Part of a small language model's weights: 8 layers, rotary positions.
Each number is 128 + 32 x the weight over its row's rms, rounded and kept within 0 to 255. Layers, rows and columns count from 0. Numbers have three digits each. The size before them is the row's rms in percent of the matrix's.

# o: layer 5 attention output (transposed), 256x256, rms 0.103, rows 198-255, columns 0-63
# v: layer 5 attention value, 256x256, rms 0.123, rows 199-255, columns 0-63
# q: layer 5 attention query, 256x256, rms 0.0991, rows 224-255, columns 0-63
# k: layer 5 attention key, 256x256, rms 0.1, rows 224-255, columns 0-63
# up: layer 5 MLP up, 1024x256, rms 0.133, rows 0-10, columns 0-63
# down: layer 5 MLP down (transposed), 1024x256, rms 0.135, rows 0-9, columns 0-63
o198 097:119116141090078153113154145118141113118163127139096108129149132156159118164108142132095106152172135179136071116068137127130085102164152139101204090151115117125103122090139079194081163160118109
v199 104:142102119099146080138082133132103164092137144106108185108149156152050228157069072119108156133154116095164102046176119110170150142156085129130129133134108133119112067151156131101181171095134151
o199 104:087082070177111157168162091119122116138096097160141106160102188116160046192171137154175123085173094132104108147141135112105117141114160117134150108118174131091125129104130099157099092144129156
v200 103:139109210172117140128108199184079151116061173129182098143099075142109112153106103129151111158110111102125147105155093116149119165151107094093124084134069114156111141134141104173080170147098115
o200 102:128152078144160125130096134154221177083138117131113170177107037144202142150110141125165105107176053173131117191108181129141056097110164170138164104092116115093059152084139148109163116088136097
v201 103:110056139148152092160138096124146105114166142142172105130158085036140094099125121130189125104132092141187146101086132073097108142123090140165106107139120152142143148140148042140168114106125135
o201 098:122157106075142058112190128133114135158107132149104109142053073141136095194167139144113148181099161148079094076099108139129135097096110170185086095189106091111139099111167142088110111134114089
v202 102:153108135163125167134112122162082151151140111132072114192160143086023125083146137082133124101064131154097196093131119153140078076101078143108150158131129132176038130121154098095177136135142153
o202 097:146114163151164125132098173140135133135139095118160123112123174147175110130166096169112101119137146119130141136112111090099113162159162166128123068111109135092143166117143122119080140146154125
v203 105:125122126113110182117146065139178126145129089155105145112115144090149104154137148140169123140102101101163196081196133119115126171171120117124149125120132168152115153125136127179192173077171094
o203 106:119148143133129090116102165116131141146178059079141140077188116101113151068103155160093122141179168155138096162114118125122108149139085117142156140142135127086131120120127205178114101135096093
v204 104:185168113105084157100090125163162104169100212105167115143127131128160112140086163111112140169116079124185109062104130170143054142101135134120130144106139103126140172126118130166211028110075081
o204 101:159091128129123096079106074131107141164119099143132184040114105073109028139147107106147120162131174143068155112092130110101135125132135133130159132108084151119130118118146133094172162118204155
v205 110:067105047080141143123168125101128087157130115108144125172116069172114119095121150105111138178115127114154126078108128136151152154154096161130121132148124138138082125154120157175183142099076141
o205 100:119127097118157116108090107095096216100155131088131101094163127152096155169157135140114178038163104187087082205217090147094113119096197105092177134110166181091140127153137137126061106118147107
v206 103:086149058069108156145109135160179097170137104108169132114087154137168221145197157147206156105167150156155130106133119139178118099118145129173126109135082121119154136097174106109135128086113120
o206 100:171087198173127112087139110135117146088139197071125111186100191154167092143054112123129104165104129130128075119132097093123140166137134127135159054113161037129080099113113111214146112127184131
v207 106:205170135164117084096104076127163146094121133127143170121135167136122098141116162114152102103148139124123121200145151135078142112073136086147113113134152099122131140137117180094118138110129144
o207 099:146106132090128145182108179125099074108201173077153122112099049108152159073173111154129145123160088122152218128108127157120085143194163098115175127172206124118115080105111120106115136132186097
v208 098:105146136151144117164067150162113114119141137085139152186130134095144124050064105131140117077117092120145113134078137138129159162129126146156128146111117166143111113131080185152102146099148104
o208 095:098140125172149127125147118138106175144101146176155150113143169165106173090123156139163113150100105068083086097152159147096097094127137142083148073137097098111083153169176154117153086159088098
v209 101:121125166135069087123152084094167102133071096116177103113107088170149103145108205154103098149096153131113111083098135105144131164137116100136170081131144115160109130129101160151081136152174110
o209 099:078084120154171103121146162177052173125169106146120102156149100122136137145155084105112128175171133126148213155101110132124122127116144098085156089134160173101083185090131101080133147084095131
v210 103:153126115139101123140120140144115169128135174100194085137098137064146158071142163107178153068159101149100146091181147171130080122133124059110106119112148081160130072158179146124095174140107120
o210 099:104134134114140113117103117136140086116076129097102098114169158144143167207101122142116161146138085067102071139063145190123132097138168129137159129178180171130098132152044132153166125115193108
v211 105:178127104110112113112156143149106112113159163137069161159195245078128131184144144090133142090174144113090147124074065150125131186124141074128140180106125148088102170145113124120163119128093133
o211 100:117174200150139114104139113171113099181129171080165141107136151130134131085130105203131128115079094159126072120174165157112155136141227137131178122127156126126124099129095118074103099171186082
v212 103:094148105112109161094137150084105068114126155093162135159150172113126074156112127057149063098139106120098064111124103159173143076086127123118130133120085125078125196210143146053122130180137126
o212 101:157148096137120108141110134110183121173141166115092164124141171217083128093170152169078109157108109083157186170159152094163155161160135085132112144104099145106131077142121143137124116111101139
v213 099:136126155117159103129145164157126119111166116114143072119103056186166103119146168147139190219117142130146079090149153111159125114107154141192150121173176124162087125128139187171138107138151162
o213 099:127124126103094131139166123140113104103151083134119068101134164100133162124144118126114120105197171144131141164153102162112095118093127133088149096166110115125137145147136092110111187119096131
v214 105:124144123116211119118075131135086153083148131124049106164148162185167072143172150161202127117130142143121151162118120124134075143118109143099080110110158158122101125184142114090149136146112138
o214 103:132188077104102176150161121116162101119135162087181131052159163094108166073129182079086139142124088098132147154204158075135144134169156154140211108144053115122160147095129117133105150120130189
v215 105:128068133120128149078110153082111127126105104075145113065110129130151124116078166129124096134175139146115134122100165156109153051116137151119102157083100108157100098091174081154093135107087073
o215 095:087157143129132137134140130153126151105165142167135160099157073093169086149134132180128149134151145104112151116063106096133090129163133082115127079167116144075090116144076064119123121151139147
v216 108:144120127150055136124110090146098164120127077145104215184142096127213134093063120124187124153110151129133100146182115181159107123095087074151169118172140146151112144131135136075076088137116086
o216 100:098183153123102121098152140121166154114111141136116105055125145132110151112086126124089169089168106121075124127075118179142096097141156140106099099178105067132111092089140198155126139131130164
v217 103:104174143060109149117079115137137097161108168137164165170148170062186129090120122139166150190125144147170084107113117108110113187081138164179145155104099113120101187114112121120096145114155178
o217 101:132100145168136119147133162106140156144126065102108111151074193176093154120082168092105143127113053150121117157130105197111144110138155133106151137073151138121133124060170172138162128132157126
v218 104:117084170168141166160121191117126105128136065111119123133109088156090172135129139107130143181159180133121089172134161156102110123117113120155097149154070140092115160094197170112117101113088119
o218 102:146100122144177129137115126101140136148086145154080100166119155139141049073111189133114097085053153187144183158120109181101137142133141154118133083134123119104115093124124053182179115159122116
v219 107:169163126133177080135149154095124153104147133157063129123115155149136131131099181126116135124167147112125121164124157133117181076147145099129061177136124108147084148108130094116106082173160059
o219 103:109124123135117207140137107128107126142156145068166122112144123152106155115121103104125073094118131161155120124074112178130126144160111127080193127121129109154212112132095099153122153184142189
v220 104:126152093061122193084087165042154164167131143116174103205102103132104104133197173062173090133094105134116162154080149138131073078115135181162162180131165131091176101085129094132122125180137148
o220 100:152041142157194066146175112126127106142137111113166140120138115159129118161101169154090100094083151135098121171154138125134164172158119143137122086102051169128095107126126136113186119091140062
v221 104:076102157138166090162108152165111101126106136100132123148121095132114152137120126155128116153140097124144160091137083109159150089092144135157153115090077158190195168107122054147150144121155162
o221 102:134133183137136156092159083113141201129100064129172133114112135155112113102129169092151146174104112165104151136131174077159068190138119165131132109144100059050119132171060116116111170153122135
v222 104:150114147120090124180143157102130096096144139109145109158136149101087186181124075154096083134083097200158115155134120115088087094106099128088157141190173153175157143090092100174152105175141125
o222 100:186089058174147108171148116161144160145129097088090121094118170140142141096092124073125117100123075131092096052142076117189146140102145107158050153129136145086081148163128146149109135135106138
v223 101:117160053158172097155108122122095180149134160162113150146066137125158106108151138082132156129127077105071142159175091160127072135158161186118161120162088098156139118090137128094110151094122154
o223 099:121131149128141169118087139152158054126119139091148107088166127113106098121141108111117098119072142114135178178140164176173112128164084089128097116093127149122132186146138115103138078127097108
q224 085:146117111093114104156083133114183135148102144111116112129167185068152095152088130197087090071082120069176075080122106148085148161156114087168118138090130133090144134155110157159118105095114114
k224 059:086202047109157115150124184119079104071072010135114109132148124163130088093149132108140167121057161130157129136197084098183160107111160121143130209179130119164126135126173131158135150110106127
q225 086:188083143207118082118115117143148147124103163131096117100111155124048070149068120155058117104154056114152125157099148128086137179127111114112175144093182112115163148170084102109146119118139153
k225 080:148151163097127095098121159118138152071094156151139154145120145114093127116135137169107115095144121102149114134125130148076120135100124132084111163123121094129182135139127117183134160058103068
q226 085:121139094134120090202098181083149148124152180087122139102141145107103089153133150201099128092135102140152172147058156128105111109115165095132123069106164138179150143121123156195140125097100084
k226 077:104171160143128217161114152107068171154087074121121122153159103089160152126137109103147109100108133075159153083154108143126100090145111117179113116173157127098095155131156120123118138099159154
q227 070:148130181109122158070132174137154129174074131126150160140172120082119070146100125160055135146061130111119077133152082156061177162153100116130182110085128162097217119076147098089154159164164097
k227 080:132140124109127092172135144120131074069137049145095128113136127092116091130127108141048116091173106123108211180110118175144105097119101105110106156125201075131160169092142145103109076133126071
q228 076:063108136161145155115175142128132103123119121089100142190137126161139099144109120085117119154131106121067132155161208155105147177162133154107120131112102163176160141135110178084088075089138071
k228 080:138091228135104073130093119117118155155119133071191115138126186127107147170081152141171109169144097112111083104140116126145098147126159150104192084123100142145098117114100084137187145142129167
q229 067:063092115104148133073156096108104139176113116144084074102135082145068154073130132055193186156132159158099177097118112079154166130104170114109181182092106130168163098191144089085188102108101126
k229 085:185122144143144171110092082193130131095212141153098131106116201128136145133149086132086077114196143126147063190151158183140074161132082050114140127160131093126060092130077116150145165155140107
q230 073:135129142103124135198153130135146124071173127204163220164125097115178146112134172143055093134108108100105128115120148153150093087084072159169135140086113094074136139118122135124110117063152075
k230 086:124181164121135156110071110143136108087106110127134117130142072136196115150173071115141112160144166096123163067138115171139128151123171078110112117117142122150048134179111165099104096130111115
q231 076:147098183112155219142140139176163159148114114121088060086138080147095222086096129149102126128088111232135079089104152144157110101126091115132178148126119096101151144154121148135166139081165145
k231 087:122106118153132077132147106115123144188159143164145103196112210115152110114135070100122127073097118088055121138186204164120190132151165085137106106062123153137067128127096108181122055073144075
q232 068:112176145075104144138154155115133175103108122151110156114171107141166159167152118120057100073126125127069087098061167115134068086118103126101127131073127161146133116104120202133093070112137123
k232 087:096091029115150230171087182149140140102171130161123066085156053126152136128155130211103119115149157136210208159110092132111144128130071155097147132197151106079138133147174117106091142142165179
q233 059:140125067073153126156119100101150068211164195147077090130157133111130133196073091122122072076185129103158115099153151130079125121168120160139113143168068170139076160151150176095102140157109157
k233 085:114137169193061107146151096104145137059140195144175147115134181149124114131089171129129122175112110121162116178100156142142071146098186142120136132139100111156125100082080136198127183121132151
q234 083:085185151125079132113115114165131078105046105104157173108114182178143149123173121098132156130133111157133165148120099083163041115103119098146192105089116173133121129114120124136182086158180135
k234 093:109149107120121112142080082104173187139153178106155160054112164172088162175132061105168136124155050189093048152127148131152162105148152099145139117135137158161121075153106157157096194101124180
q235 093:165175117113098069076084108197148172160140084097115090133139113128127089141112077055130126171139173125108117094115069093139136121148182152159063145110137179152126061146169102042109139078160176
k235 082:070090128167147171177113146070145172110137097101141101111151097115112124110126144170117135094124139154110064176179152163126142092120069135085138153147198082130167133119173106159106071105130140
q236 086:146185140137155204138132200124128102080112198105158157110135224140165136126209140140109103170144117163145113135084119133205153085148093118096096089117163160130150099134152097142092112118110144
k236 086:110056112018097094124101134131130155142140081151166154201122115160069137104103118108154170081117177158133104104138122130152157125114195153103068106187072111112153151109174190127104134133075123
q237 082:181124145085029169151152134122125115090141162133090106123180137103085154171050117116124149090125111092139136134135079162108136108168108092123140111156127104121192141106150113185064160059129098
k237 091:137113149118131136138077179065100144127080093115159184124107083145165167126241116185110126160081110144141153107119135212129066099137128156126085128138117144163135113197133138105145117078113108
q238 089:137145133090102115086112214165178117170115097135100111160149135106136087161142106195154108070108104119097076099115104060115123118141098141103109143056104101098197190144199143133120128119126105
k238 086:197159141141104125115120142136103109204193116046121156116121151107131094126106104140052113161126130101044057143167129168130074119194118125150127081147121141205125123102160090127121154185133135
q239 077:092091146106217097119121152089128158187129180084130134116137118155103106172137117155100144112166124151176204088073105124117071118168143131056107128146173150117143143145160090147116152124103156
k239 079:146116151155129112141091150115095183096082087116115164155098121128089095140154137092160132185150166127081090142104090166138178144124144080161177112134130160149097175087021160140189064167106122
q240 092:143148152203141144126130146145152091090109227165083110114156077132152102160131074094155135152135137127092054138097080129103178188166099118131147144129106135126133149138089103126210153062110114
k240 082:102117121130130178107110101113112199171111134080165132127141124119159100184095142166121165157079081120147057160071083120138149135112136121152099058115152162161120172074106149132111148177196153
q241 082:105133106157061095092140168169146137127123127174103168118060138075181177136059111147169157164157102117147139064091161079088137121094136115120121127199175113134159143075109166057162124110107104
k241 081:142141059120160163124158160130117118095171092094193162117112156150134185155151116115124094090101117174107110167091202116113125128088131131108170105146093130183157169123132147128154102149142134
q242 086:227163116078126158177122134104137097153158046064118124099138103090112118178143168125086204178142144105152109162133071153043123149145159125130183151068099174100159177155072112176159150167170154
k242 090:094088111148116089069142066160137153164143174115127127126094129123133125095077121104191080152123143149124083171160172189130155079081160127148185112162091102122142113099130130156147138150119128
q243 082:146121148138155132140121062132135172083112158126162140094179148148197127127147150131124089110191176179069104133114151103136081075068131121150204100144159082165105147144128138105089155119148118
k243 082:163151131116090183123081134114136102061127105125181086116100136100092091177147088090084125142117124170123140146098152160189105142107101179103100222117155142084082144113115117108115136160086132
q244 087:027155112130131122132140148118121212134184125123172127114172141083119190215063102121121135085152125140058161175155081127124099095153183157157149103126120123110116142077120122133134175151103184
k244 083:148123118115112141121111133121104095087170118164102110119074090118139160083101179121104108101126153122187103048115140150123073166045083137099146080155124138177153151143127127180099119086178095
q245 085:142162165117101107085077115134099086151096128098158149107139140114149112092121149160094102148166122143071127109162137182120071147090101138153183135094185132136145164092160097149135152158148133
k245 086:141093127119121149091123115079168156109163094104102144111104177129139105105156126103131125106113063178108024139148192084141131108178079141121097101109082147152146067141122086164169101168174151
q246 090:123144138122178094149161181148150183132104100139176148122158097150152108134129093116124198101145168083119135126107110147116153092120187126176141122171098187119185123175188135144165082118143088
k246 085:125100109137169188174146077117111150103154110126116128149114094112104119139092153183145124115109119145085232101124154097173073146112099060134155113118183148156121132199164068152107156140144104
q247 086:086146120121088098105150154097070117113174183145161134201153070126146137109168177089167188148139143186106124083097108156153088094153168145112035156137155120094090183168115162160133104141140161
k247 083:149150081148169122131115073085116121112178099143085103086096148119156112132121163159192107126073108108089102168144111114169101148151078091138131193093089125141126142130095125163144117156068119
q248 085:094140153098193088151143093147136163116155096099083124088164158172150076154095139128114163098165144110152116168196116102111126148157159097140169101121150099113136148108221116099083154127092167
k248 086:138056178162075151153114163099081104177141155094065084089088128116135160161074135123127157190120080172144152189128113117076075128146090113144198131120131107103147138101124114103161082123117102
q249 089:143103083119150089103151096136132083141099134130172208124179120052137169148097094149133068095105134130124121126145181112107095153106152109091154162126112170150103087138085086153170146198144063
k249 087:163106155110128153100071141106130158087110098091131078120108112142134113137161159108150140152115075101128122136085113094090182126203139086170172120148171098140205112155168150130145119087109131
q250 090:063113124176141155083116113105140117176107117136166136132105081134062211095122088112147110158144108182170105090108102095113139141121098137138125124148191174126145164146175144107090148169136155
k250 087:142161152139089124156101059140114152135068194132145153059194187110109154111106175105095111139165108162125092162143078130136134106128155157108159081082109119114141111108068130123154172159094132
q251 088:154109124148158102205132166168184129118145127163137178118150101099204103137178095087133128110089156103146086133124094103071073108110145147120127083176121082174119157094135100110134099054157097
k251 090:156139119127152123114131120091118138140164144092171132145092147138068177106099165132176151161100126153110061152182174092109104127102096158098131165162122164095130117148130166076124186125121112
q252 086:093087152138102112090152147145070150105121111109124084126080131157110093139088128165077100159068057072167120188146151088076176111111170150145118171126168100101091127126085123132119180154116149
k252 080:166152154125137126127138072136156196193098151109101173193122174121181181139127134112170186124157194156108203132116092138137180201119123108135083130158153111116206086084131088123130098055132097
q253 089:113159164084103159055122128115128136141098153096126112168152085099111129115124176135088133111124099148120098149150144106133116143132079114153156135162106096148116144153148095151139138179096161
k253 085:130116168177093162071168154118120163113135129132075136090148107117095126183130173131153132123075120144117156089065095153116149159166167211121110124118192114060083105130135154135129126149136081
q254 085:151150158158152129179138174121110146104112140182143100115149165123152126152132129118121159100149155150159161084136134129135103168179133121115087057175178151122170071096163147151147084118125148
k254 081:076031120136138115176166076113121117150094152135160098100141187155141164175154154149131129127156122142139133181115193117159117149095104081128177206051133103109068169117122141125134127144137105
q255 089:209104077183150159168158154142148089134137140155117108118115083110127137139104200077162167124180149127168073120163142129116109106077125065079113056121169173103133147157143113094070206135107117
k255 087:127090111132133116133031123089141164137077153068091137140096100161123078096134102147121168111066122079124157120108096087081120040161171216122128147135070113110167103111100123090108104141156053
v224 101:134119102132119082118146107174111104112131140146145128061156060150116104107098103095124213166102104111168113067092137236156166114105180111145161156143111075145146166125089142143136071158087140
o224 113:120070099136138097137127151122135107113131180171134163120150116103092087137147145158120142139145175133114072105122118169126137143153188135085111102135051144172169197179145112095170145138114098
v225 095:067142153122119200144140082158120153117109142180128104166144139138141111156101098125158079101143149110138109097103150114150137096215143100160136110108099072133152123145125177126127141110128095
o225 107:076103088118126111122127076108131064106125123153104137140165110159163131087118096125190092179162144136131088147157151081126115139127131162124101144139093100164157090090112138120163089154140081
v226 099:135094142143158043133150160085129089152172098158120112122099131111155120136132140125110079145181161122087190152135131097161117135100109077134116142156151124132114141093122146170151160113124117
o226 112:116146088116124076118127137080091124151197097131109105144162077149136160113135147155104120196140096124140255127160126122134183176130082074082066145180090139116078145106154128231126134113122177
v227 105:146149095149144084118139181146137200058133107073095131106121147087104186112103189083112123174115109112095149174122081113165145192125086141123222127181143083159111097089117127176113159085113102
o227 115:154090130130123124200126126163183144078125144196095100107145165115138176120132161130170093173141056141038177201121121082147132115116162166135212146092138126116070125111134126201087124149151105
v228 097:168141103084133083141083187164145071117074158117080187062138108070079142173159178107108126190078106120106175115106129172117151096100111149118163127171141121140151188189091084086153123113131085
o228 111:081139117106128133124177118105114136060133103101151142136159176079121110132154150122000109152123092157133169051133080144176171109132094161137131141152179143147082142178169106084147141121151114
v229 103:203124089081177120126106126111166086079184112174112133135123133131104129161085085117181150125101129117087128155107174127091076155096129167141108108199180124089172129078160132197099131147066148
o229 113:221106112099089136119138191129116116155110068132085103147113127208171091161149184101188148166075111084093176148092111142131121136037145166108100124135121120058203107086171140169132130159118120
v230 101:114135147215189050110179140085159106164220144128161163170107151112049111112115128138122091090146196126129156118110200058206161152144106082128150136123120167105120140112071150109170159107122133
o230 112:094159079203105174169143102108082149167093168093132124184068132115099071097105140070172151160115143095162210165139190111117140163125078118114146084112150091095140151147097129116149065115210148
v231 097:182127122157104145117158101138120110164150164112131099159085116102082179099138173134152101111153127104133104166133148141136091134048087132122096167169118139120170148144088147115113218102137170
o231 100:115204146107092164136144110113087137186128112096129108138135153076123145108158159143172118150106121156083174117190142118157172160027149102070126136130104112158144128135125107108160134156131121
v232 093:140102126133124120127128135169154089142117151141166188146120085134130098120088168119146220149134084147158078094153134134112123118114143124097096128127047196155194146073154143116136157127089173
o232 105:108113148159095095121119198174129121169125105105126127119126081174097148121125161067158101113171104146088101093132183138070184163143160106084103067117146150175130183164109143142139081120146150
v233 106:136160102204134129174152137104106134073102136184103128146072139160127124061109130154154209125121129126184093120151103123078161157085140124118146142141112158112161121100124098130140152150143171
o233 115:085201150190142123108121120215130119178044174135159089141204129062142143099122151084121177093131094058072039089113162151164150104192084131056087091131128150116146165122141144146115126191120142
v234 110:059155168136175156094171156149066140096190165120109107079129128173084179122085147090139128144140108113113184109127135116136182095156134120117179131110096067150091145118166157147152099103150121
o234 121:144103100195123144105124067162095156056142078119092131128156185132160159149108127119151032203115113128129124134122096133169157085222136138207156121125138094115097104109154168092114173145147148
v235 103:123159147072107176132106186133175113135119048149157136126172105076110117090125092152129158114111145106087180108091147144097137137136102184170085103142146158083167107139141119168183174148127165
o235 111:155088146117117133107112196146119144108098051148170122082109138100098081102114111151102165069135146147137255151081080170096090169102091122163110135075152105143156137122144135114180098146119150
v236 097:149116059171076124162135140148148154127128161105152103179125140122136129140069126175137124134082126157116133105187060135126096162090154059117095134097186146128154131087163135068138152082136125
o236 105:085154139136105139174101159151178155141147138164111107115126152095103153129174103131153157113142100098099077141137168129099112125120202064152114102071173124154143118103096163157143135076134141
v237 105:154157186116093099080120119137095138177118112075145121124121133068133105103092128102145075050132109128100129085153142124182123097177116159129144103116173109077152152116155152108088152070112119
o237 109:086089079118082124143153088113170078150193080156106144137148185155141133107103085120112125112126113121125205122132126114121167129112201120135123103090114202172192084098110125147081144079096129
v238 098:064088134075096065097125073202169100114109131143084099150128135128123090143087104145153135104155143143144076126139144122136114120128159149106061098118173083099140114077123136081095170113123127
o238 108:072122208096174097084107144166138134134123156152108103132113192251150117163120128177144092092127079119098075118142144146120115127115174091059105098102133146127172115145136132118093156047091104
v239 087:129146042125155114143106220138123129105131121065098193142135151126065176117079156110160116132104090074118162136143161168146101082070114119133120145141138199146106132125125139108117144161151126
o239 102:107108128159118122146138099152184160137112103047125138133085175125120152109176135122128140151098107115137097080097111172168187126096171113127139133128150148158156208108107106128182123129111148
v240 089:132131125089159149117075121090168091134063046174159137187083162079151163133112056117138105182106125148119095074089120145159130164145131181102085140151107099154160215104121113147115179155137107
o240 101:123186135093125121131100121131239069132111134144163119116142151150093169086199131148156131118124135066142129182071168136095143143145135111171144130125107117182137082124169108127131159057128046
v241 099:144172087096162130167107161161187099101054124082170143104078104062125162125058148126086133155130104071140184127129106143147096157094108052112128159170157147155135135107120120118098127143127065
o241 114:199155190189155148188127132108162126089144092124154151149142064117137137109125087134092078115132140103131255086149115104172178106218159066158139161157142163107123165117098087131138097113095132
v242 101:197167193160108146145119143116153129098145092126090138108145144151087183110078170144128137101120102127174103144155083121104121155137038141218129126131054125081126075064111124180161098100150028
o242 111:144172179167086145150116125152153068142137122168132134103139068130096189130126135093132188137135115075141225122069131104139153137124123126123161129075138143091112154130099092076142130147092094
v243 097:128117141170124137108075106136104148166150179087145156098099093112161133081131105107113189152165105126144176149142165109145110116128122087107168147076109130137142151122103116100121037168135107
o243 108:145098109130156079203101095125129139164162160123139137111169026069098122161120135149078124126089124135201203162086155153087132124179142150172155153134123132139141181127136148069133084131134117
v244 094:133152077170171125120146117154162123109109143117104174177119206082061201146134124125074080135081069162158199105108200119101148145110153136110139160186136160154102186202117119085164131101155114
o244 103:072132134180101070168116068129122100078189094064103166115165133103159160173072160109130090133086084154146091081148151107139148154144163112169188130133153093103080130138094139115127129161118170
v245 090:139106179182125143166162099121132077122121145107097154158156096181172099146099188115124179157078097116134113108080097121150124110145109152112144103142155119118098120161138094131162073182141124
o245 100:111126153141135118129100174138121137108090123134208111138160129092177163172163150129134116169089170121143127111120144045116141146162150152090136113117088138129094127111153129064168124154121152
v246 096:160109125106107099150135141125120066177139116098112175129102110147135144124103155145157114092123082124091200152158066103164138092099162151139118114186089182153171107111135162082155097111092078
o246 110:085107126122136141155114157103076150107153126125121095118150165184146138114129115105117138193090149149073255054166119170120197041122117098165133101116112135109166150113097104101164120047112127
v247 097:145131136104119138118185132117117074142112100087083187155130124167092101135120155103145134129084105062104117117096158104133144068063110147159163063140098095122198114128208138114170174119095155
o247 106:143126114124124131049132157174152084153060111084135168164124182145145111130107187128106103120111118123117226062073158139152129126133118103057102153108131120139139116125158175081170139073122145
v248 090:132210157117168172136085172139133131108064130116153131103133124133098129144131102120125100095189158139119137122121136139185055125165158046115142162140145135110161144136117125120151093132173155
o248 101:166190107143153162094139141132180111078150093121108157092137153111086120101106097160093116124164181061175117190140108168120161123144108069136177145178101100106095185153176128087106111145169149
v249 100:107152123125119124096087100178155120128078175102161101172140117074097163149163094104139083130169121143131073113124189068152127137167145181113108135123189184054103151113105144083089138131096108
o249 106:111174127142152126103113118130139119109153137157146114195137073177122142125135138124116139143090150150167036168182147172151091140122180076153158143085141141123111180133097116089097101151114109
v250 094:124140115119175154161156167095134123140164145119062120136162126139128117122139133096127130143178143122051164161117180085135132093093091123159186128188120155137092117132089168141111060144152049
o250 102:163094111095166133135095115109102140080161122157111105146167105118189094134148157114071090143167112128076255133166132128149136136129119151161154074167159120088109113134058149110143123153167154
v251 093:112166094172150071105105148112150159122120140124091145099145165130069127099161124099143101169138102117183113133155122078155173111111072110123149157170125106174142171104117120090109159138159130
o251 106:112140152157102136103151181112100110105123075204179100155200148081078110162161123135118108159140093140071069155163134161155133124133137126115111135086142110155114155141120109159143167086167149
v252 114:101115064122145123172171126148168147099133073184127124156170140144176106100134145097161074176141083136134121146137088116099091170095125147141131147131121095119160181129147105227123127120152143
o252 127:125099136142122144097154179157090136136148100167156122142112110091145147155134122052135116184118080105173076162149127092109124116110139080114127191136145079144125137045150133169111165143138061
v253 110:185097122120131161095111105171121146103115140125140077136135126130096113138131182137080135099099100161137131107139057124185146135175066174085069091123086083098124140143163121151132112065024093
o253 114:106145151103103136163190126167125104127125120171099164123170118090143151115149146176164170137108099155115192175110082104119093173036145147117136145105118160162103111067137119131093146097105050
v254 093:101203127131120171157117157156106137128134117124189131118112118129113159180106124094116116085122147123105105132129149162149107145119114095209140125116122164171082211181131108105153075132130111
o254 104:181137088165176190125103099132111152069154106074211150140131147077152168089088154062064093177116177189175012089119093116180114106168060124170133139143145178139107124119147105151174135103077136
v255 094:148083104148070105122178147174132113131137163116125158115182124116138135173150167155131069125066040146165092157167129143134112102126109144136141134155117107059154132086116117122162104154084142
o255 106:071098133198026145167129186148125122134196148140140152166098139114104140125163186155133135152110131105110119151079103138087112081096163122109155170113117138101154127098116149088103084067101060
up0 094:166127152120105128152145158174169152073108117108106113151149129150229126111146147148176114127149117145128172078135136056170166126113112129181146104093085131102136142113144082100113152115175109
down0 096:146111116106134117131139155163184117115084056145144143104102104139128156119138151047130217090109135148141157089105123104139157138147136134144048155177131185167152169102116122118121153206105103
up1 084:182127112140099152138135096146162077142153186154106149176121197117177053153124104160126105144140156160100106133167151163151134125126152158168137117137099109134066144164167152202100079094072062
down1 084:087108127135111129099154137127100096111169099104110133155104255080105109143160139082145143089152143096145057133152122095131167103185120124167118084158168146066184174138125117201139151096117124
up2 097:084145132146114216129149136110148118052107119156126085144183182114167129147055102132166129090124144087161137115079122132085150093129077092117145138102147177086101139107089092159146182073104156
down2 094:086135187159180121126150107105190063142119111128101103109114110113129170160119152152099122142141094144146127148161141103159090151134125157111103153159122081186128084104119159132166136127123118
up3 102:179174114109160108153116137147088150136147125128124077122153116050081137065087184164124109122155194166125101132145114080142158108150137133119122103216121167149103136065190135102141124157153133
down3 107:095136145143096179156136125099115159158121112146158132090160134048137151125095130100124203113214107130089112123093088078097151152075119188130159132090172124113104130124099129166022104120078105
up4 103:154129140091110113130178149150168137100144133116092101175183129151099139102155133161141120119137096118166196147140184147081120086164146175155098043136101134209195116094180117095146105169133140
down4 107:103139081152095136125193124137161149076163118114112130138160169101124174077089144094099086135146143131075202106135169102132087112137143186121137055111206123151074173110163124137131101093095102
up5 101:126136105184147115119066141134116167113128124170166134118095124138135101112121105109079136162088108131128111098124107131126142146110170106181120111124146112088183092073078103063130104127097075
down5 105:148121129115120075167160137195129160114116132131129170097117116133152113116135154133151159093092104142070173137140053176148121158118087153100120139102126177120122124117095150144127060090180145
up6 102:117173125074138132163144129120138141100110121112135087158186055092084092105024113088144121127128149131123150051122095147118091138166136168180122169095145064163142179086142130151140199167113158
down6 102:141138078176163132121060140122111132115154161066113108158125100138129151130145156095148165105127059101072152132100144126114127144068169150075067205133151110138117094103119106120133081131149081
up7 104:134164138128132120150144155100169106065131129138052099120151210132108068091186134123121128131196061110113155148136159126116121147177082169141134101074119143131159125172105081082075143162142167
down7 105:181125093091121112171135132125099155151189179156054124122154062134127112121157127110128146086124102134104170134135088199120121108132075106124176096054123138160131150141113124076117095164231171
up8 101:118113086121129098137104136130164104108120120189136144101146164135149060092104119161086117096123182134194127155113147178160149155137179134130112132118130095143094126185113146084072154124095158
down8 104:121168148132082123128188136095154090144124081127087124166163082113108083144103122168102136144139159121122133216146096179099085142127098139092102137118081176122080094101119068170139156150130181
up9 098:124107102140082192120084169153129157149184107168152139137140123099143163104162134093140101140095172095089177124088118184133103057149120164078156100089131081189130177031122110128181193114192115
down9 095:150131101162113178108176110114108175107137165133135174118118094123074151148116149196073216190110076054098093190134102134103128119140172083054108085150104182099134103084138111151145144165102118
up10 110:131106113211102105087107064173148143106108130146127179172158098156173149116166160182113097150169113158075177126164148111123152092106095119161099120090128060107149093183094157096155062175119156